{"intermediate_size": 512, "norm_eps": 1e-06, "rope_fraction": 1.0, "parallel_block": false, "init_std_up": 0.0442, "init_std_down": 0.0, "beta2": 0.95, "max_grad_norm": 1.0, "schedule": "wsd", "decay_fraction": 0.414, "train_tokens": 183900000, "dataset": "wikipedia_en"}
Each number is 500 + 50 x the weight over the matrix's rms, rounded and kept within 0 to 999. Layers, rows and columns count from 0. Numbers have three digits each.

# down: layer 5 MLP down (transposed), 512x128, rms 0.258, rows 240-292, columns 0-127
# up: layer 5 MLP up, 512x128, rms 0.256, rows 241-292, columns 0-127
down240:605457484469520576510489484455550547464505580518620425502533556437505429551462552351522441570410552453543510519500539546431454536499379480537548506523520592522490565573498473550466566495555484500465527477476501575470510443501515482471519475427575419512554445518522518556473428515467512563561541463465472536423550523544496469467549513565472456521578454518630521437512491406528536401482
up241:510427459519524470537499529539564481438524550520497515499501514508529578441503544462475490521565497535513488417476561483577576469479524484440514562486500552598545533449569448524506504559501395571443569579436493397530477526470402534571574441509433482587556528500498497554531444550486540549379473520484499455602439492394376583539520464484419496428478589495494461541400552463462453483482
down241:441485483496567478539505440515519400542535545476428512484618550504486510451548519453523524576611454539441463449578558447545459549443506419509500563532469478522485504546626476495513550485498399491560511488547472488548466514489492470399579447445525510463470441462346490464499588525504460494586533574519434435544500573463509449450515448508461515471456393484532557555535570476464465479510
up242:598453567585436473563627489458444528508518535582421444424428528489575452484545497565500413508550585504520487493406579547451526504463452566529504552463571423508562490591536551495542456520536502422494467567581534419508565556436510482454579496494559587450553402499529461489437525559526537499561457410474406418483491489569463508514392489480456468507455432507497569582504524570526421463553
down242:441503475602465490500416520539540528524507504427494463517483464437483518501411467513535456411528555460509485513438458555417442472502504453545529528467543537433347368451474519484520423513503487595506485375438534479411542561498467434521589567396664579513543594466474467445524436500554401609582435472508475536459632409524533444491548535560554503492508490475485541580492534493438524627486
up243:437481577519522483521475457547483469501486562541551551533507446459424450527457539501566491445441504517584496454492557520472476527526469408481598594433507480469523534546465530571460557473520498434419459429528499455486594523501500501456466572468518531504545496553501422533481526578482433584591405506500554506447448491508491464444533586565447471521471449456496456414466545496500426540495
down243:546471522454429572515529504507574508483537417460543547523573432411462570573464483444471493442534414491516506498490431463465524569530536479566570479473387492438512468492350476521543461543563504537524471524462526400512465459537460517441489499552546436504569488537457572449538530522528543466418534462561599527481504556544476508507475409450514461492433450567474497559497437498583472464553
up244:469475430402553554353541530536571442474589379392491563450504550470672484488465624576550569479523563510502440428512434575566540456519540455502524469522495487600459456510496469432504496501454528485425511494493575437508487501516511510487507478464416527589535491529402601496483482518462547509467442400476437414400466457471458484482553486482434468535463479522544570505405535483515439593532
down244:540544413572538492483479478517576548498588443507470412509576453508473523485573449559494582505507487457475548519534589663499447417548518525554542427438486480463464462493443443546415546502483478475513483541465504432543503534540546488515494509471538552508438567405476506490562492581495475547492505479494472560563525569518530591395424503475490616461527458482382481566535493584560571459490
up245:511501493447495440455436517504421409499472593578475442413457459571399523534471504449554495469411494463501503388612494603524409476532492482509490471450553485509502522510519480455494505548515511487542565498538488545398535499525514478431432510517427489548572538506571486476505511440530502522493548557370470524479489567472516470460446612525420521386511520531421514565551585478480481523472
down245:488603468478493470437477373580461523467473443447408484449482534510407590445468465565535514544508519473382512497498484576553511455504564518476508504436451414420459519400450457522474427501536526457530596571523494457441507460575479525513517524534481551524592439461637472535432523494460467493482518465490538516417495410557542571557515603462516537491532516464461549478473528463497521484513
up246:482575543497500429513516451424513495506525571473452545467554476476458510470379521477514526436427550504427515534487466507549414508537516582507458524566476492514476455600467476449577584518529451477467462486494584419422519505421547515447515473559471486471553495591517485464494511489510465430478526481504458522478575569542499557483521613471551465417535512405486556432522499465556574456537
down246:487476528501431548382463514487516484487598447509488384577521504518410392509580571575516489451451559449492515476595541580444526481400542503484526482495543548525495444387440498490509427576437579474498480576507422495585534549479479478499526505473515509521475486495479506449575413556428549420558461471475430470473472400512466540490490559581453467561572427505606494546499591469492500466549
up247:455557552466492523500508504489487524430521479513503460552448543457393607551432416560508560424547577517518511526475529490487479425542539513543386551443505505536523456378493564448494626475566495421435456433496506528459497418532494457483465393425507479580549455561446460461574519568547537379495435548513450466493455477559469518556445475588454516468457531610571524499452579445502453472511
down247:473523488519556541449486424484470491525461559610448463517570548542475543479454425414479521525515569561465461491524594393477541534491542467571474538581532441481421514581359490469532490476493576585552518505488442435465496456555630574503507498500466582443499485501603445482406494541500540465527490501632493512494483537502555447506586463498587542442484408528489487500467522502522488593375
up248:528491485481516476568636542467437516536572492539494529504506585540461468572421615434491417372426550504560561546481484477514490417527501549571514495475506473511561518580474605526549495521562527490489505492472548499582525524464503466462465463467516478534455414552539500448585513471530439584441616510537482479516477525569525472438481465494559459467505517434569461379441546530509557487526
down248:497542485466444522459495482430590465497472487459542507478527597532520504444504454416516505560460471423463462504479492486504449488525403516520568467522513530477492512493453494476482529447453465516468551463569465558518467449501442511516537449501507560518558541564536619485433466494461439447619512457482584504467489521535415482517553464447410518488478475528471517483619485409439454606474
up249:459545486503415504503547524498458458516589544481505534475540553629541586523505500517443616470580465516560536494478512456483587443418556565424545473560507577384554493524456627487539508532445531530488471473456542518511525395450512513537506474534474449528511528511460472558566524500543455374443529571538544491477536496519517506517472466455474521457560477592522452491495452488464526433533
down249:619463553564503572508474536540506443515436483496480528462628546447511475541514524486487477503519476564425438516617527498474527464480502463504495574478424536496492534462499486569500536462641431553510484361508472427419507448521454522458570473521417565466500580433455546432491561551510540496410445538485466509471496415458489488484475487503584585479555517525486530611507513470475495579563
up250:556541486505503423485505412492534403525500485547473560551499506437532445454472527467509444436501593443557521446475552531424507492420427596521558537517499489552496496453495485518519471467555528499447440549437478522588409533494471530486499652483549450427563480570504513500414470515501489490561380524454528545483382525649496441476512519433460512507524494477540473466441452454540531433387
down250:481426446473517471491444448442479434619548520518480535546386510404447520475505535463514466594457495530514472569545502613462525403537474475525497490435510575512514453468472522444437541482509594444456539491431495500526518509510526458526477526463438572617551552461475506424398478456462484511483463518516503570566542432506503523555477424508529581539450511462467406540558493487529520478569
up251:523501417504511516489508428405474484605488559521447426498458531428492440524534464495491448417480472437463608581490386500504445561478494552424534623475495570554464415398560538504558520481550457531426491540604511468501472440557432462464467447500500432444501511488485521501443556548495482489480560518518581473429438563493534426450419492495394465431471467577576373373447501373518544523481
down251:471451401481455533440474539471425547453539481420548480557450463639524492468499530534476462629456482557497612378492487534465503487589521499417480525457437520505543521561527496543433518496494539511610577569428480604425513509461507525478430466470474492436532566545598520527571460432545541537551474522481499543490543540526551488521497539615483552505458453484462565515539510588476455506448
up252:348418473530446493492535444484447484499450448503536564506615509511489503574415592541520414524557428457488495496556418424570457470546525401498530475402463484591508432428580441563498485473566505499558437493498599544481386474497534492473606431479544587529457529428448509554557469472416549480489532591400485517539414411409514478492478564486504513546412381546384494483460506495449605408463
down252:475470507521519510396454451479438408481391435405492396538525586453540554577517527504509484539513516476449426551540455526430516523416607613593444532487369449476595468468492431459434508391559504567459532496447427544535514563474449456396441487547502433689519519458477533516604519483460548569477491554508536472467634430471539425509523502533629464521512487565513518567491520534518594491473
up253:435465562552564504479514445496543479448468523482592483481455518490525428640489478414642582518507474491501500441398514567521468523435559445460506447555570518606486467508523489525525477483487466397504548490553509395522505516530537529468484429495409445476439559500496500508461501593457509570432456445505532484504469544540445462525483609402506430491566478507598542512506525574494505412510
down253:474523519510467512494465504459438510437546430504516466464468506489435486397504409499477578470448443440374483490476440401478584559433536472556439453613523538470573480500607488555468467510564518469487532433491522489561511516527551512562579556396541544430520503372586467529508553459505485515459521485527535532597480502469522477441442542502517556494383500506585483600522468531512539484467
up254:552410549561559472539517486538589525517455517472471501489479465501513509503447455495511510511499457493479525443507527459530482472540582502555494556499506461546522592492500604563522602482472599448547542529550486490461493574510487527416531509452553519496486414515475573527506491590470429467420514499465556549594402393539490587496413563502469480468540525505444554507502526518490538433376
down254:524595534404503469510505516393458555550510517538502427512448508446545447516519489541546511496518547537557518483543449496531484542570499475444444387552423457498494441517483482478374431453505465495375494495487485591474516496411511501524538387538384430427536535501469583558578520475471501537525521563497520520376502461513425477492487448507435471514414434538573488451572521586495497512576
up255:470545489474507481509579502515513445433475556495402511419518529546462445534430502537457544510484570499449447581413493552455463459445453536541495576499369455433519485551518473508469549546453461527522553477413505520437442425552451518495501491489520437517451611499565511533557507517495573466497447492497543406468424482554507546481545536515449467521568446476477467443542510486542477495477
down255:526414564418476553584504468516420576517561498442580557588455432549471506483486477480562448449542543492536504404441470437574406561488483425497552450467524532537526463474526552560457415445458480487398480547568543491553459465481542502560487484424492516482566432463413573514559436440504482457483419568579548547529478517521508458479463495496584418504472517514523533552521546485425490498533
up256:419554534550537454422505550385460419451429432550605491526420603536521565506530507444602546494487461423514516485403482577558513574471471464498560450505565513516498415459443504462503539506576454481467493395558495528560555501456350541524482420587495438568472513572575497521448494470414538388435493489473523497454501425520641444503459452518533552519506513523521459485533483500558498479440
down256:462514569409409475401509541556478560563564481443325462609479461456501538484495409470545511394507482510540513470521524527452408414453473511553566507489464472446550459489546494443584487554483468418562537405499485576505542510567488447494507446464508554527467474545467462506545515405463451461568419471559482606528488554532516567478440517543524436403594474505463491466467471496535444433497
up257:465469514545500559502494437510391551546482525444464464435490507513591493568439473530528433591485513483513529448561540527598485514544485486512499539448593440551511665464475608486505564524545539472513535481472529390483521563543491527379534579514494471424475560446436500461476517503550487531611486419605385494449457437528480490462478551493505487566541433613396533575481560419497435493449
down257:551394591550537504492526480532435450535495478497464450508513503526399507552419461574501408498505472558417558415493520437518524457474456450445528534467513450451496466514516525447568569465495489448429449557549477369458571593497461530465573432405495360432513504465468486561554485443393529481485542432519527568439556418486549474498337501446471517602418444455541540490511521530441528481435
up258:614491500535507416536460545606479460509523542528498560551457483431503563532450543541409522494480475467527507572580521598507489562435530545475458441470476462454537599544528509516579517606472538435520580531441468518427476506566516522485503473467553498482508554524402488409545447555521438599463439501522505475429460559486524500509506529451539413469466446519579514493457536424522507485465
down258:543464452411442599524495543447420642470498506428385473445532483396516506428520448470417524421474500485504476495541513623516485501498454497541441484498541473559596512475565487522508559411438529347492558493511493556517485425544363527473460547544498479537457436473492493564469473575510504457444460471372443460540463505485509473472523505513478605460514485528465521511513518482494561482568
up259:481471443496583534507626536481412436584543446491552437444509458492534576441589562425499524391514561544513490505514509438481449456472531447465558508425602466519514538537454541421501470525396532479443532497462505399441468526578533498427429557520449441468374471415486539476477457544480551532425550569502523405467404556494468483410556441514435563496525504468505553424456600454518504446495
down259:525475563562466524443524454567575493434376544520462433614531507439435364485493466512503503612514593511509511603471492596493567451501466585501500527462528420496419487407519422499539523518600500515491547564470530537589415488487507521450518489492463557573571511587428505582561523502539476527554485501548442513508529576473544507502522510494536494561429542491556415462481553504514525469474
up260:562523536516498345526443405571537549584559513571499520449547543455519591484513552556472447485496593548555517466395441482558489423549513501526462503509474555384408583459432478433595514455528410556467509456511444481406469490510510468527534526563513479504554424443492516426499460523470563438505478591518410462485504428524518519390420501486534546487498518451469485483471512503610470476573
down260:445465476490594564504487605463463506468524460448485462480519403581469478507598426492521540451516528392530485498455574552494525609412473474524529515493555490563531495504535540506535468602556492444553506525584604502608516516541511517421458509494515600460475548477525497569435547471575449507577497388483450570513373505474507501528560558512511505526573459571494412487421476498459541553435
up261:466336457490500524538501596424513482393479525496479477481505573378453534455488592469581481504412421461529500535529488519529573451471484553461490496425557602491477464486423552574432478477498611527445639435498492383437521464457588503473518556676547485572545537451494529489544458573509545446455530514486480534569507528480514493474542492490462565523434515520582578498607521503493546520427
down261:557476375452503455452506493420478488499536548596512490488451590532504626454601472526540557450552450433505498539649401427531556512540408408535489562476538584439523491493526538534405458474509492489471409568469462523477563464517543454520461488452518549532561467509440476403445465449518595473515475485467505621459482437533459437466520550503411518549438385494498541525446558484537460558445
up262:493549485463451440559572493466528436475462500538488486379436456508473446540460538451447501464469412489530419473485478540436546518465632506502617478459622526444558569432450505565562535475623434497580484514470439496489508476500564532446473498539513486473514512557430466491469412511541516561473450450542600517468455452559495531513541562419473567500536518590471551531580528526483533572515
down262:501495517458585540532525574473432550448501417494504545565550477556414489557572538557500563399517519459446542510529413499534514481499483582527504438445485616470527525513467498518534432495434542606555432458507452442551448482511463540472488519611551484530601554542469534492565434519509572580457608630518485563558565499407497479480446506488465454494491484538494498520528468501641484494520
up263:510537503474469511482518477479499565444436468520490444403508542558406516583455549467459609435478487525513425584561469549362493469531548460523540532511496476426499549537435556487490492471479537452471547445437516507450540465486498503461447505546576465596558478415400546564487439471571530552482581537492604528546511380468489512507462469498503485489564447565470417566516478483473573565476
down263:460524528507480526462478488569535493476537445502483595610515492520535551453457449525521463501574520541589558353416558490580527513443420518455524495474480451572561385476585477593576429487483455542588432541530471567522503522483506482484475484475526464448566509538491558492488556522416499398480437515474498460505535484520449475522542479489485508492478492455516505529508511520512472525502
up264:441550510496490445435531565553540423490515578498508501483382529517479516502555575548518500532437521405484502449470493589533475524423506469535524555587570477401482416539532433551515551506480527432412522497585539469530482478515476534495504480458473450442406540558473522548424462604555486552406364498499515488507527514519460583504519547452500459468517567501464505521558485472509551518527
down264:504501537604552523483524448480444566488543464607530537481558479535453528541506486585498501464493504520547521494510490425493501403491543474498455466465472535469465539538521576451466503579509497522528442439455519413577606520512497553535537557519479454475498402590505494504463574401453455475490507564539433515520548480473608538562495517482553531472476434468420500562517479604528497504499
up265:501505459535503444577470457426446406397422391521436479499605508521436458506492472541477483451499530504546516465457353513472487543464471458561572482489562526464463549517480460501519486479453520541446549555497526487563570441468541538525520496516581498505438442446471528615453652568474388533523426485472499423444479515475617523414501497545473626488521517552518491495528482530466483489468
down265:537438540467466573498572454505590586469619403528506467405485485447428517548505448565489581578477520457477481501359416448552561520507586460475469599485422453488455489487527525518416546595496471553416388485481494485506473492487499564477367570541484470485383472507484606504512516520462494433629445484479462562487529476445439477530546578495489495473475551493492414539459463537435519493547
up266:482545547574467489604577429499561469492501590475479476466559483428489543490546496483487547478371497564527480523542548441460500455496579538539540584475495530450529463544524502591485576445549472588571425484520544429497422487489486553489499523560514478467498570418500489504494376575531557506522595502498547532505484547515562559519480570482432482541476522496517465454375462540538447583467
down266:572477475516539457518391618562510552536505443485545565523528509654508465522491471530480464462586476433509502496525465477588528440466513511506511494467494519531564494455485490474538480551490547407460517526481452574485520456505514457506464478464496424479503469497543525456446532458506381511508419538501534507503486561514567489588446456499534498452554476548422526557565575472506537437537
up267:482493546472481508551486467518423482449443511534486507573451526488507432573591480555506502474479396413357526556384606609442524488538494533450593438539474495502481489465595525571502442476480472497456461562525502519567494439498551542443475515570500555561480406478507463504532506507504543464575423565504457468449526445501526514477537480444512476530509612498526466470514469545455533520523
down267:468477546547509525530445471551451486564482450565556468415469531452538517537574561516472601468553343439489421513416502453498588476481526537547372463533499502514503525471655433474459475582495437414502533452418542490511461490514512453535568490481502522466572572486493478456510517481510476542523619336500517540513575462467526535500509529528595461527541529507584535472552397523500520434474
up268:509479529533416374483483447564502439500521511446517579570583472566566420501542509532466489468474531527430542556596433437557457550479468482407494495437466568541568514441432470504483450477554553454539581479561500508555477444517452516449509443558481537542484564512522394544501580438523452505495490484459535560513487511561478510449501478516522383446498474475452530429524570408504473587424
down268:461422611562504469463492558515545490469481559471484563503495519453611541451575551429496513490572465491439415529496514424507490447505484484408540496574474434533614551433506490553427450484469538516543451492473430501492505556547523516374505557522407555534560476533408549482458512630462466388518570508419490561438485465539460549497565615580497547530501493409454514524495535531589579567459
up269:468421487489526452466408504412562557416430455436462568455542435542591492530542506439596448511521511500517441566498497451466448440478505416460521429553536568604538517528471482521519484524524573474444463501449502545509486563519449413515486526546414524533620517472548459487447529479497451514492466458477570524499527484515529504611474484539437529573464500559494430423451564398534524581500
down269:502404487489456495452485491401522469509499436437527615534565493516406462499571544362567532596522524517486566470509454636501509418466589590610451419485519559498524457461405507548418553463504465484521475427480477566593468457542454483473551569437479537507458472525558491540569478557447454464462468523513414508431483571439533459471392454459445506575473523423433502514583503513558443464543
up270:518474420475474477447455439478436520542476558501428612481539500490496514546447441516513547453490484484594532525526508390544509482534416544535620466552536502578430466484461513565538499464547494533410501546465519500520491391566604543571547486484476520466439404431481505449527422603474511555495534497414444572421620507520606591429587507477488443496542529536462447538511589559470455507550
down270:604459441398569504430594421538514494559418555450605459524494580488485562495438509476477473495476601509569506434525535426503475481493454534491519474408520440475521501421552461448499481483548520585391566526557509406568535483500522529466562549623464464487456564492549507518516565589503472473453457461525449408557502613566558514608421544463533536441526476461538477482525409469442528569394
up271:522584550554471416526502477458521414517473519584539470411500463530464439570567546488483350430484522478459496473569533460563503395513525452411584586489505512584498490488468426432493516345458460510503548375499472502574478489455511439599585478444485545470542470471535504459538468533487523486528454467414441526515536539466544456526498498462517501527473507525461386478500587517438458460466
down271:467521499448507519508512467480516551524481525417455484600525515557442619524497474510418483568550476439509451575497555489414505403474511487520470540460523538461467533498534544460463458533520516457477494548518523420537526509485498507477499579468559494514500507535466508486418453478458494452521524490532447492499489521561493452509526623491475536497549484409478524427541600555549597430505
up272:451500411565586444473471439564443481494420503578490479478473549461420527438434546459507482461478639486480483514520600430584483505567511474509493503453513549511445442593438411503456500445513511535490499464527522567544500462505510496572493581434483530545486498547560457586542503516564530574439568519486441497490534483555500512512567440531431471569491475549464483528511476445451491467385
down272:484453477549423490425522568429581506477544510521463527542482468466453494522518456499489486486522389466538554532486536483455489426415529524461591570497462527363416506491456493469448557497447471466390565479527471491536538549446552533439518589555523405387481480568460525544528524431599499502576534546483512505509538482449495499572464539552448486441495491525569531552491591536501498505539
up273:497571531556454565501533423501480547506482439473500492463469534501458414552539446489482567419451559544599482460447520396591459409468460632470472481497453516598490460475393525533545480455661535547569511481502450448529468554500430500547518505510537541533558477453481544536514441543541573609526522455625487558511517534409477480514502462595461539497449481509566524520571533448649561428452
down273:469487458498523404469482500571517504525478488475450511459576485462563484534427545561552434523542505517540527500538463531415458447551484408485534432475453482468468560549604487455369500534506476418490574543492555507512570539434504404494421518533390409505477490512479631452531480509478435426528479552467490559479590542408504597529446493525479427452466534434523486451546597619498528606546
up274:521511565456422532553506409380400559490512455497568436545502489547464464457537543582498480560526500499476476556499485567608572535492500533423370389434429598544557461475468564620444528643378591536474498520477468411506501515457489539456562492521476508570467508493486489493459563467479539373442508535545498587536470422454578548437462539536580493535534512500469514481549517520502517441467
down274:502452548436413486406515439459548530505506468531491424541461569588499468529444492460502544524445500582522486525497526465542636556506556566629480517575508522547526562539513544628444464586330558538476429483452533571501427433448513504495462528507515516487548460501494443485593506389553401521561499710469513569499571593484586462539440446430465582476584563438437429437611529460547520539544
up275:475441468437492483470510539553535602461570534540409625556478509523432504583513568469442552427613542399419471493466605526465495494465471499519504536468573456595494452480553511463471494481502467436443458430467510507594428415556480430579602512591498459500559563468468474541479467546554359523419399571609492515454488427572455485431567590477537584492453487492525485537583659444529395551483
down275:524433524431499539574410431415500481444504527557517417509566495415582419502588555589518448531453521478590514522538478510539502475506547417573521507508534561548510516512469505471637538545429512491464482499440515567482517487538456533492437509566451465523503498454483511482600597506434538499556632510582555468652503451448472515475408534548453465608454475586473566466484450532506561553540
up276:500480452476566489485458592480394512498534600500532471444525480468493425525548495523453468481523595494457496491512447396628583517439471532499541589520523540543447494455491564459575522529546467496450489517547454472466465551573513550511494494553523560428473501544465556595449570547495452485519516491506528656523415545515511446460535532449537548435468449546495478417490544491431539513447
down276:553545437555492503466506589453518463556459500473421524531566546467480454541482502527584438454496543509491568493445444463502509528538454463536560527588412450421574538579508441517461529494537499585516498524562521516522494497489511389539588496498543550370460519527470620572448482469597490505443469538529518500366505499496475501569474483481570466456559417528449507429519414422491479532600
up277:474382404481540447485600520542456440423506482549458426554418392538481434540450574499556520470551492510499500486519510516505524507492559483451504544535479518525527499511523609542517576457572400528487386488511497518526484572503419479592538544557432376537511510554509559534484456499583536466515482520450445456506478391451475471486416546467542445524463504558497603579492477522427547578484
down277:530520487558564552530536560475361514605422517525566464521520456498481496432508488423587489486533532498537498527409510509554470481493450471545512463617484498557483456458480471565459539502433376536511496510429460537421582451531474459558481567473507555421496471504529539560529458520520529519536509461613522491472447481520498594487562386531453468564551546557460437471518428370463478471439
up278:510482586543495428541448437499442518477458543507537518571490487479472491560535489533602502454453435481446438469463503540548556514457463451453464446555564478480540462443452497502475437492532481466554446561434487520467479508508480431505437621486495497505533532487526440619496548586599506481574552464473560488456464454526466386444494530453509445379501520496463517494516560626502475518600
down278:538450594428445545548386489505506482492555501514433418451525448583546514525554510389410522622433487492517444552457579562468453604552543494557449528495575528472530542523529473488574530524489475472522494452473568505451473435470433543528558526641528497484464371504524477489503535578512461535482529522468528509422483608509489419520511524481441549522480522402510520479450476520514481494539
up279:437465466545533644464556582536467516452428546484552493477506408515573450585494434528573439556474498464467549548512577488497414490455480486546543444555538604510555540537486509527481428475423457513528477405481503486531564433505541568520521514465487452549507483423451445435481532588523466471507563473514480491524555486550529477584466515525529532595483482459421545515385593568588574533545
down279:553555503537506475539429553401499506457515556518442486487457545603528476502518562505455585372435494619453454541525484448533535451504475510462572474467459464508465549467545494438539573443481594450446491532484475457510522505540552546543426533563517505427572498471548533521463452432432487534452460553389471503513470472579530432451540528520434436494554418487472505519436516619497488575538
up280:498403520470513458469550486551423500522492527441427563406534483486537512462532478531520536416467615470539555495559532491508623403485567500623416561510587547537555481530519513509464472539548495487449468534531489445471523522547495477545551381513449540557523517444454491497451500648549554486536533476506560556474528432517525552542412445472503457467526496522525414486496504510558517505584
down280:559518453528529419508489529426460538385538396515546456467526481468470472452469490424545476517574456561510457514480569545443461437562561499479549465595394464509398403452522541519567525543462520546485523534559528461557473527523439469551546529546468441449582507524543436539415476489486509576520508482562521503478462527505468452429597548569467506437489482426533548544504479498522476442466
up281:534515460498503402604481450604496436517515527532544504461523490494488514506510464553479508558505516425542429545478536444565401411604516539495568551533486569538468517551499570529536420543471531621506577512496506507542469479501485454470538472517501440521591500495508579451460452504448490589447596567520518408559589460495421599515506474508593500535465529466432513418524424598527498523576
down281:437497489455484520370559518487442563491465524496508430520499501479420437537494566416471457465503427546398548398507442507454564492420524472550501543483524426430509526421508406475477509442530397498516372505484446441446512530505442529513513531460510554491452464441470459487547499491489483517584420492554492536493454527417536403539481519493460523478461488545473490586477462464491498450445
up282:452545567468598487431460478508509482503469461493485524505426530525466479598449524456553451453532444553466442493532603613513474543468515489461504452601420464517517399537505567481418513529502563499532419456460497515430409494587526502538515426499471587460403462500499553479463406505508536497514518459520589506532475651576418436449468587405578505453470420426475465542466518489459400542480
down282:587600395489552430487463424448551475423449521399517487492435414424505468490481549476534610497405503487409535491528532499435470504555573459485552382531513493534505586580465517516469545507542607507480464556571621499583481383549568470552496430526558470591538419475510461586487477456435515520456507542447450557547455497421522574503551525565480525561448548530536429358491548562474439515480
up283:528547474523501507490484520558466484659486510521563556499505571596526453611529635591464448504500537536455454467547511506535506438452556486442554523440508485502552548531411458455509511538476621481502513611492506507441475537513477562489638527550450445543454573479478566578520492575512509435510466461457536454535511554561494516493485511377498579543467536471512518441507559567591410463495
down283:543530485481444499494468471500482528466524558466504428523407534547480569609489463382504385596535554608545440473422559499596444487513346557529557454505522570505508586473515479430383510581592451519502486535574505514514442488544475503463550520603463523424497536558493474553539553545457531468433496488479434526506527484479459410495501507533428479457537474469555506506596419470490441544535
up284:474469381524506447480531446439490434497466485512620467540497431509455485532451457428482492492565470451516502604457475398500459690440499562548537496463415463520530471519471548494492604468547669482370520483556553555539528488419490575436451490473379553491486436481312456502442504462508498539456538502566568522503467528350557480467472547488462497463521451514394543521500534550491583536561
down284:497545398549490593470492536495430460513433455442611483483512532548464552545489662523500505585465509554466543501444562496506527622449561482406441444387530534548518583564446477451439506525448551490450579592487404583601495572428495514491529452454499600478531557482500512536465464461511540505531610431487477448502560474452613510495540485561480465588408552476467468417478480439482523512534
up285:485513451399535537496495546517562536439472456421436501509491512400441523449423458449505496517535446540463573543459539552451500619481421503536528377531467491530575477583580449476578456580547422430491437569497452491461458450553429529486548465507559509523443499525465449579560395479538546580508471471490531381551521543521420480517390465484439598405447507590541501523424547453439486452507
down285:495536485514393508454495522523485572476484579515482368390512538529553430473455534523496468497516496486471484568593513513488517602550469417443560458486472421485493456550481395606496475527541586489567585619489562534510423529574452595464498476390523454552513535527505577469419478574551431429486510618562425498502483539516436521549492574483548449516495470554536498504455512507479670558396
up286:462557486524494508456557406546540491471398510507518532449529554567453450484415449545513500597494503448469446568479455482490567531427578461574414465523454520525597552537556532533560492579396466506509580503581416484466572466544529624589536543431464454519478442507539568496544510477542437462511466408571448485582508512591449527607513510514615579516427515448471487534464636444429475463555
down286:468474453469517510508488486518558646522557500457570442465554532524513390541441643470427572516503498435450524489545597440456558628586499459561492489509483599579562671497471583460508499556531516565449539531513483465508588573559485514493474423486469526489454497505555392492474475435566513448474523499414520468515478454491616510513502572525559487543502528405411416472451516540575481416584
up287:453567387589554433440466490553563559486493501501505578482575513486486548480505619544443527519436514520413497508570494548470501503514529459551525411500538596454515464504455485585484565484444395531564543557424519506533553478567548522503477552459524503449578572589511503446466485444483479388550527455470523444509503492474524445506519406424458518483558540504494425511476537479389447505443
down287:486509536548438572442501552610587506468550516583513531536487483474549549517467402549608547455387520519502552554559469487524556384441470498498539489504546496579448498532510591492487489479427526448478467551493457551534603486499537497430416406580545485561559501508472496453577579425494517524500542604499585467468536509562534423480501463445461501502527385517502464541537483455565563565574
up288:470548425583435468525568508527452491537509535503476428542518452439488572511449502477461514494449553489583540483529579596482640426592531520460457550429489517529462480458541569478505490487498527476478442500498466504516545555528415340506491572498498484460419409469486373469463404474435617448530600542516512450472458430479486493372524504486456511604524532549497489465470437517519433510489
down288:613487504495457406471506559566571401440477500484488499451479449543579528398436550546552366538518485444486474477488532527481455509552581517484469536501485552542470442511569450521451552448499500506568534483430463471476547505473468439540519610518555366473443531507448589440476546506457454488556505461542489530530439535570558521499540430560530510444587460520473437492473520449426483499512
up289:552573516543556471572547472530495427480591524544552487519424525512517497536470561490582544507452520480524510516490471467523488527507568485534530505477539532473404420442508437569581441402412563427441500508515529368410457456452470532490481493567510458456432461567602580465541450570468500435500524558515406494447427574508473503421522538487526527443507420484496517523469516509569446447506
down289:538436537537479479505563487495440415549550435350408534625486559489499559479559460571435539525446461491524449425445541499559499452449558475510432513535563543533591467548485568489493578592549443507521552605549444530493459494498417420404495481443490481532529522525412485452527517559463480556499556474541470477481538427417476588435517436529587503514485517525556500474538478532575546543508
up290:493434503363491571470542503490487512460472481513602549551517426516492508581445526546497532539507574500522478455412510532485521448483524418406503458494520627486493479492519544440520430477598486476506555513526510471509501473429458564437455502545517434477554496548436502561547466633437464581510470563590492496510483420544481559545485534476454476458498549571467404502402457474509455561448
down290:441482492529476509450534491575549439599485476500414509450580522474468413451520538528483554532487421567451507453498478577474511471461406543546500645558444410463507474485504455534471493485515545492438474429476497504462494495523517455492432475534571543457483530487495515393524620481423490557517512442545560553488519497584425531478543483543523534507519457595550542580599553610457551536560
up291:520419527470574439492514422552568523443493462490664465502472469483467479511590579594515500478462575456505524408573415461620464616501494468557548498465496571524451521521491538420377427527458455535473495460550545496550479510471605510594483475538514572426516518439405521472461553527414501532485427436510471434543464502520550553538495484410484466538492409400520461571515563580433538541498
down291:524545576494429505516508525480547431387471537460559558586418491515458541515474553511530567542628491525486583571483484526491477457511494527513513484489488551482474435543544383375455472601502505529433461510447493453435527606481460459459531544616550554555582476399479569492454525478472466463543541489530468510619523437523499585422535480512480511453498485496404563495563406513530531556423
up292:540478529529523534656452486625559392479444463551497491534484512576396492563542442492529458492437528500447516470541557467541427541521484471551437573505508419521530475457543464448475438571519556484470418494530512497455463481534531560540431463514506520487490497538546427503561555611484492460487461545574571453459463468554513540522540469487501407541419448484508463526503575402475482422570
down292:480564539511500488530427547463464456410515539556530527594576445513572443389456635510537513558516534527464489438501496487524455566470447535508555532488526524586524447435486536528494389425480540491526518484458563532351611479474482605552443451520507552519557581567500612551459439447504517514469475435461530471535467464503504487507537481580569579443441539486455592511520479565586559525470